config = dict(
    norm_eps=1e-06,
    rope_theta=5620.0,
    attn_scale=0.125,
    batch_tokens=65536,
)
Each number is 128 + 32 x the weight over its row's rms, rounded and kept within 0 to 255. Layers, rows and columns count from 0. Numbers have three digits each. The size before them is the row's rms in percent of the matrix's.

# layer 3 MLP up, 896x224, rms 0.0926, rows 166-203, columns 56-111
086:108121121078122134143137157096060167153193137132117137199149144183081130150134069130124134120160084165135113155179088059096143118055138130099084135124135130093103114150
121:088101115095106109146112131140108086107109126093131204104131128176136100127131079102138181098093076116109159151120178185110153151153094092189111182124095175128121150120
106:132056175141146142103112131170081138140196087152111101145128174108114196115149146147091118105127146113113163132142140106079141134156148192137104125117137131136068141109
114:113120120086071150145140070136163150117130115084085144162106138143192131160142127089086156120159082134137149114106071053114087146145190143105170137158133164201175099149
080:124172096103118151091092163143103110094139202184107117106146116132123118102121122090158106123131099108118125126101113096124091142102083129133105130130108084157175127120
120:131216178093138127102131143124150121175194095146083125115082193138114111090143125157107129101142147208159165152094086104105113142145111098117116098153137128131168121138
087:136132109194099141148181119161050131174123116097144114120128138093136173125221059096092149129154095131081149104116143127180140167128204175096092105106134207133159180068
095:127132138158106109141126105128114132111097155120114172154157119172143116131177174091109158151101148144167142177142152190158113170156146115163128163123106175150092092126
107:140105139158142142069114116160120105182113139120111158076138126149127150125166111139104144127147057080166137098188122089139136166126102160109063119151119112141109130111
094:090165115138183118128116099129091099109162162070140139142141108109116118092074143051149084120120132152125152098055141041136153104133133137075088034199081102132121183138
140:077145076114143124114104136171093126161145151113071196127090107165122186146082130032143161151122115131113095133146181149105157141129186115078135121106109107124088134126
088:151083097135176125180152102111165117160085071204095140085107125123095085153060149134117139145083143111091103084109142183141167091125115147121107139132100099111130105100
089:103096141128160121151153154041148139179075123133164161119153146131127156162115160094110107150154134146162103095130110103117143104146138132103122185164117145151090147168
093:123152115102095074169138108134140118128131123128131127135160133132191156149215074107070187105094131119132078088136149116121157108092140082164123133108118119117148131143
108:128192112132102153110140130158129107127061146124114116122151127103124059122176108098163157174184135097121139125096147107140159121159143159167148133116096178114142128086
095:149109120105128124118138099150101090146138116121124148164144129109117090121156118114108180120092160133145128138116151067092218128078121122085144104133130094124151156120
084:137116154178103055112103098088187125139141119103170123149129127142163136129120161178127084079088176149126156116172095109115163122087111137163122096122153161163149146171
086:171092077120124054107161150147129138075123151167078096216137105141099143157110169081091104128085142144157102145055114082177091135154086151149132187127103112090105079187
104:075093113091148125092138111113179151142134081168154130112073101065127112131104175125159146126101135166134176174134107184112116182142128140141126108141126125129169127122
110:160129096153156135153139142132126155165140102146093100160149138104124104076095084107117148173136125112145135158085155134126188102134156085109106081126158134154111144081
112:156138109127081092103055135156112106128080154160131102137130076132138102081123126101111094193086162164171210154142129155157142174158178186130150122122090132174120140113
101:082127115094142140139143109153120116137144088057142176110098104169110168142091156116159134126109159105121069100080165112094131113151157171124169160109087134141084062097
070:091180123131099168116165164094080087142161116116152155180108114160059136111173084120123110107129130118144078165143180120081129075112099154184131148204208182110147106094
112:195170153192149091132149148155116184125088094066086138129135126097115148138097127130159130141152103093075133117137122093126105088128146201115122161133070144114104166107
089:148129138143132141175142119124100169125087125109121140129173107081088190142091176150099088160119133105122119196146124146154142087108157215198189170103072175101096088140
108:095103132064159115139173057118088055109145141161090081108101118120068106155113154138170059047110116121073098155159082129152136142114176166084104160127129140093138144125
099:122130154112052154095159096129132099126164124167145160104162159054199214118138120096102139118135101116152147121090172083119120128152145150156058066130153149113105123132
078:125098095135145116135170084184107111133156178115095113107134134114089127145140072078117177105114099118179154134101144125126168045127125126127121102100086103105124158083
114:113138142123123147064181097140112139153094164056136149156091089119108115157116142084150095132109107090122150137181140156157120097147084164119141118158186110092161127116
115:081138086077131134083183122133070141145113101179170138072120074108080176090141106143103107119158098085108116140132101148102169096179185086118083125137131151132087104112
093:151109150190070133177156175122186111187198106148087112189120113161116094111119137140111123119147158212111130183104104113105135154098163165107203125171109127111139148124
093:158161143120068196116151145106123118095166105108106148126130155133094168122155125096151122189143121084082147132118156120076082113190118084106159180156158128148106124103
091:105123153113148159055104171146135172165167135195038099116124139103139073127109111082088111172071131200149169117117125131131145173150131094136141126115029160107176159127
083:118191130140123149193083182162181138128122135102092145112120102157078113175111141154093113148093190142107126051089181175169132097102178123166184111042142152163163097132
095:137127075147064177135138079165133150115135139144090115135118101164113100190114029136105153116182111106137089170072152147062148157165157152122139162098188187162115149125
090:140182149188069149103157126139147123175092140122162121136137155155115163117171115136148131132147189092072177171132140120127145076129147195149127117096077159081095070114
099:123105108130102202130153099083127159112130184118065111164122122110143135151163126149127083124086115125090143100108076071177176067117123143180110141115112137185082102136
112:172121125164139122136093196115149126087122183101045119111081114143181077139119173122169207185114126130129133153134127162097103143127105108144167151158071188137197063077
# layer 3 MLP down (transposed), 896x224, rms 0.0836, rows 166-203, columns 56-111
088:115131152141105052063069117119080169123147175145133117105153093105130048181108143149106159184096179107124090121149128046103143143128119134163093129136085129160105096118
111:139092124139101079127076119156081111108137107138120134153129176114134119126154149170160205084088088171165177148074179130101119161122112112141113205176077167121127136098
108:116099166176158116119119119168110085168138090147167108167116234130145138167113120102117120109077123131137164110136111142070133104103130149135084098083162119149067104137
107:175126184064133099157113102173147135157130148157160099153110149161198136109078133095120117158122156088126218148137113122122144142218176139101112138121117154101094128131
091:147138105145118094129119133194144074100126152090105117136147171177129093177122252088149122118089097137198202067089150160149107151116155125144130107126129118145170093178
120:117181123114122110070098146129109077109187093180138085170143175093099099134115139179104145128141103152098131163107074089160161175119080144114088182139105112155170163114
093:072172124141104120152137136170125146119188110095117113181113116107094136127160138116087132122133182094142213111083162135124135166112137198132116074093166124121148184123
095:092094106109136133158135054085148164101134121139112185129169124115121076073168160175103108128160121136099084138145100082114143147145174135155112166198104105143167139125
108:140140106149131145104110159114199134149154183150111113100132119137103121132089121154127091148144113142155133199123124150204120114116140108073127101098117124159136071137
094:024141099163234140114121111171137149103134100131104123119106048103129101164125142140159141137113149135175148136119116151118186129131146075132078117151097110149090136144
124:131130151056146089114136092190087182139169137104104121045130117166135163112122094067097175142148110137151079133116129092124162125092110102112143116134056133124140125146
091:108139166091099134113039097153108120133094201122129110095098139156108119208138103147135087106124130173157157140124126082105105136154100113094066125077137168142142107156
090:101145150169128098130100155129166136155065138165119135088145183160151157156161174098152080124186148169140189081131135047122161160134102133090111118127097134114147116142
107:114060125158090067120123119198154113101146154154116117160114169163144185151130095105105124105162192106177132136171182139067110111103114121175113123142145109129149123107
096:123080104119174148109112105099144097157086089089092171117113167107096030134113074065166138171188168186134082144180118096109162135158109192134133155085117177129113160142
101:154137122122146155131125102126122084130123125141106115124157150111117127127132167131145162141063149185177127121074146095083171096108105132092066059110088086134143146076
089:098126169153136151094147136086167086093140154121158085097148117148115146125113158159113068158159161138076193098129146120140136102121150165125124124148111127099130136143
090:105087070108129162163144154185168085084127148150135090135129157084113144168158128109104111176162112132149146144099102083151159123151080141141130117105105145114067061151
103:104109145112150108072137156111065100162178105147139143132107098121189090113104164091116109130134123110182122131158147182149158164158066153093121167147091112129151105160
098:153137171113151118129101089122108139239137107151117125160134133151171153093089175154150147108113128135115059122135168145129095153066082161104148123084163201067144148106
105:162149153109136112148120091111175151162112138132054161090151138145131135101181143154172113149060170058148186156122147110202115140168086160127142142131129089153095114095
106:132084126127173150113084158137136122163113108110148164075118129134166093140158149103178134174170140191137046138082159158085133098140161116162116152128087122058134055130
069:156132108173155132141118186156145110132149165118150127143115126094142116068065089060179088135094174110122094146090075132168091101117058136112108130088151137158113146156
101:170168142119089066131138164168127108117122155077114092127102113138108096136117104124095063148122132109118110176122088130085149102076103181077106140171100110075078195106
094:184123139136110178181142148118124104174136184127121134123127115114142156134080174115160133143125140120131098111140160180138194073096169137110161122141112143086110081099
106:037100105086137099137125106131083075162120141138078107127129133161142144139100160164104111032155155121139056148137177157122186116107152123087095131133130158134163100125
098:120161123181085125081142124081185151059132144179140110083167175130169132136110139167137077112146087161148156176150138084054088145139095076140132143125115143170159093112
084:085151133076122150164145136125145151108141103124166170163101127149100065159080101130168116063091141109086090138121140064136099093065117114089104058145089163130145098112
105:120119147108127115108105156113162152212134162127154166157168106127130188126157112138158128138138120100104142130130153205212123094098116155108146187095154084111173103101
109:110103099102098138115157154114159099176118096168092156151106078148135160108165158117057146114116140114140124130144032097070223119164101103123146117183146116165086173146
103:118128125141123129118135100098087078071173131154089189114184147135154181150149131108046133080128193082129184147107125144120141116134149116119114173085188137088085117114
100:149135140163076162147173141135148100119155099134105159166147221097113106143127142149075121150172070113122148109086133096100107149191152087069158164141143141117083157093
098:101142113103148091132155176103171162166136180186124099146153095117136101153205138118093126120056105110101136109091118123092144133155140094122138122171099122134143104106
085:160113131126114142196152137171170065104115090094115086143138173122171161144092143168124120054092152150144093094107140139097118110134089100114095115051183048161166075093
098:083159127100103129143152105087108092119125074116194152118076154119132133060088080141130115112130077148121133105156129203058093086095170191112127087112106145113090107181
097:101132102083128167108094129094131129119114085118094178130100178139121099085108109109104125068159176136137124171123133102097119156114151101145110172114155159104186126089
093:140115106115093124195111153029099123164156142149156136148129099135123054090140151108140068100110132151162175120119071115127102089123138177187124096116169050137067113124
101:138163150161171132175142099151096087158085100120146132140113109077123138155164107116133156124040171101171143145122152174046112153164051181120102129139127159163135133154
# layer 3 MLP gate, 896x224, rms 0.0932, rows 167-204, columns 56-111
113:099139119129119160103161146132135125146115152151147064175152140139061174162104132138132123163138165126135065122161089093161161036155113187106099085149148167104162119153
105:159126098124143113174073159159166171064068133096121152094168079160128109094126098151117135128151151121090141140084136098161123108111147094128134141212077126123176129144
114:110155123075112176168116096179198139156099105144140092147075096153170172119136124104081154172176147118109169071111104121123156120159149102088138189092149156143165094135
083:161141138079103165105178099151144135125108158152159150108188089128150134108164072103143109088087078113161123181132148094122117114109091123121081163145109131162097144125
121:105075103184109115128157132149147168096083143127180121102148084156150146153115114132161120182106115078083126103149160171118112134075180212150142170063104109135117168090
083:142134117134125135151182071123150117106147189151142127111108079128203152228137073123093109112108129169148111118076117200188085162139144142136178148134153183097146084098
100:154136152150090141158164059209112153136094178152076142124116113151142177058193178186095130123124109152161156094130139131159105114140133144149095136086176115122172115063
101:127111146115171151112119125164131092162118168125098174070115131156131159137169097132117145132150080046127155063185132128104140133143116200126094128133145128140115146119
094:131140115089146134167117160069160081103089108152096156141084127181088116129207149093098133068164127135081144171127089177122144108106134139131103117112133141132106089109
144:109105135150158152120142097205142143156133162052163141039065077147131142112081144044149147132139121116154108091129189114112121132128218136103146100185100096087128145132
088:147109110153089156069117087146109108147101102121102127175148163108139149080124167111082188137130174142119144125121152182118077138134112195127139167182188164093108150127
084:175174072111134109117132171092160169176097177082145148181155102103146096173124143124130151183122101123210097103117128071122183075114103104157150111121061111107141141201
095:110160072081088079173141103179165105135154197092148174148180062153143162150166060112084131138104143064081064117170163116093159112143150111145139135104109125141120110124
106:106127126134144122140143122134128136099078144078090133080131165107107085166164094103189086153140149111081135153125107123160134189157161171122100138138087135148159142126
103:124102132130138108160090142079132161094135099138086079130123140149145146142102146188116084158146097118087113130126098198154061126200104121159150142143170150116132096113
083:101125147132139059139125089108180197162158132120155171163138170068063095102111118162143101035084188100149077149133104124170139086127129135121128143110128121135114094122
083:144113107101176139165083157157182087128080154105133102120151206120074135147089191089086088143104112119156139094123125081125133146127113113109163156166133192097081071165
102:162138128134143117135151120160099130087145155121136132107119179143120188116128119170131060115107108131188100127103105167096165135135117161125114145124180164097109106197
112:105103167156121113085103095127091130102140111100120187124084077141078128225165165111118114134115096094109108124163099166128113134171144147102088152126123116102087117166
113:119118126154162139156174127125135092122118109097104231116134137128121117142136092153108147106170114096108079098120111083108098090112080073079132158149152157105153100144
104:161135138129108114162099157096141078110141145076189103097165107185181162098149158126146151119185171180085130131135183137108159106150072161097142122040141121132083100120
068:133139133200115164108077116121097145154148129115113098137174128169152162123089115097155113093131159092150114135111125070133132105080136120168115103096146170156163220188
110:197153149181151110120149171131112188112107107084093118117153128143135108162130125104136129148155128067095116156098094131125068093131140136101119177137069150165108155151
087:167102129151097117153070102093120161126099138110134100110194048083074151121112175133158127107102141102114121156125178160126147062129180156159141162125111152148083069153
109:098142119105103101140139126132109106124188128153128168133105127103127140138115092086179126126082101109132091137153107134149179136172105154144126176135145123046123134123
099:121124107086129103119134179081100112089110127088094131184133097179153112123106170113173080114137166127130182143147142188182108108082112127129107136171189174109137121083
081:079152120130132152154114114167116146117124090099126108144163104099131123139169130083106106132155126103196124115085156129152169148152121112087148080149089101128098136104
118:132174098119182115133112117155147118120121106137144139130109174081092098095149096093119153148156124089112140068098105098171093165147111089102144124076074091151110177169
121:155101133076149118079174127132138057145133087132121086127116068191109143147143142123074144122150154121088101176095090135148174062181167082130207110143113144165119139131
091:100105154101179092102118111059068120061086142122175155077122061143108121165101085150194100143109097038098129069142152122158129113153056135131037107123157141116132068112
098:123165118097104151091134093180114168091181133165152132092160172099070189098166110136149137161129111131131130219151128169132061160081176105087128098132172038175127153072
091:115191120132096138134097050117143133146091100099179098120131100147148127133147139135142167110182118123091096174188161146142099095113135155133127143151148096145077144112
080:180062164146104104083159082099116126129151139164143139133135182135131145106132091100179148106129118100178114176165105095088100112132104125120078140159101107078084150138
092:091098127087125075125128199136139162119109125155113146161140133120118102098161146100131120121103155100121106116162096145152042183120131140088096096191098138087127185144
093:109145120140170139146076168114140092132070095192099113130100112166183121160097138172112141174122146118097083080150090137106064098107093143087145129076161115149065145175
096:094103131124085122123147108087120224083123132106054061175160160115161164122127110094140065093086117125161107086127102134168118070072143184171117133121140155176137153104
101:121127140136141136132135085151137091122175065107097165099107115124106151091088141132114194157118186158165110153089082187083095121187059081129082130140097104155129041089
100:113144084097100065171174191135069071099080114118091208166144122139143136127107188161115091145080086119115132110104152206161164103168081124138164130102133138092168100135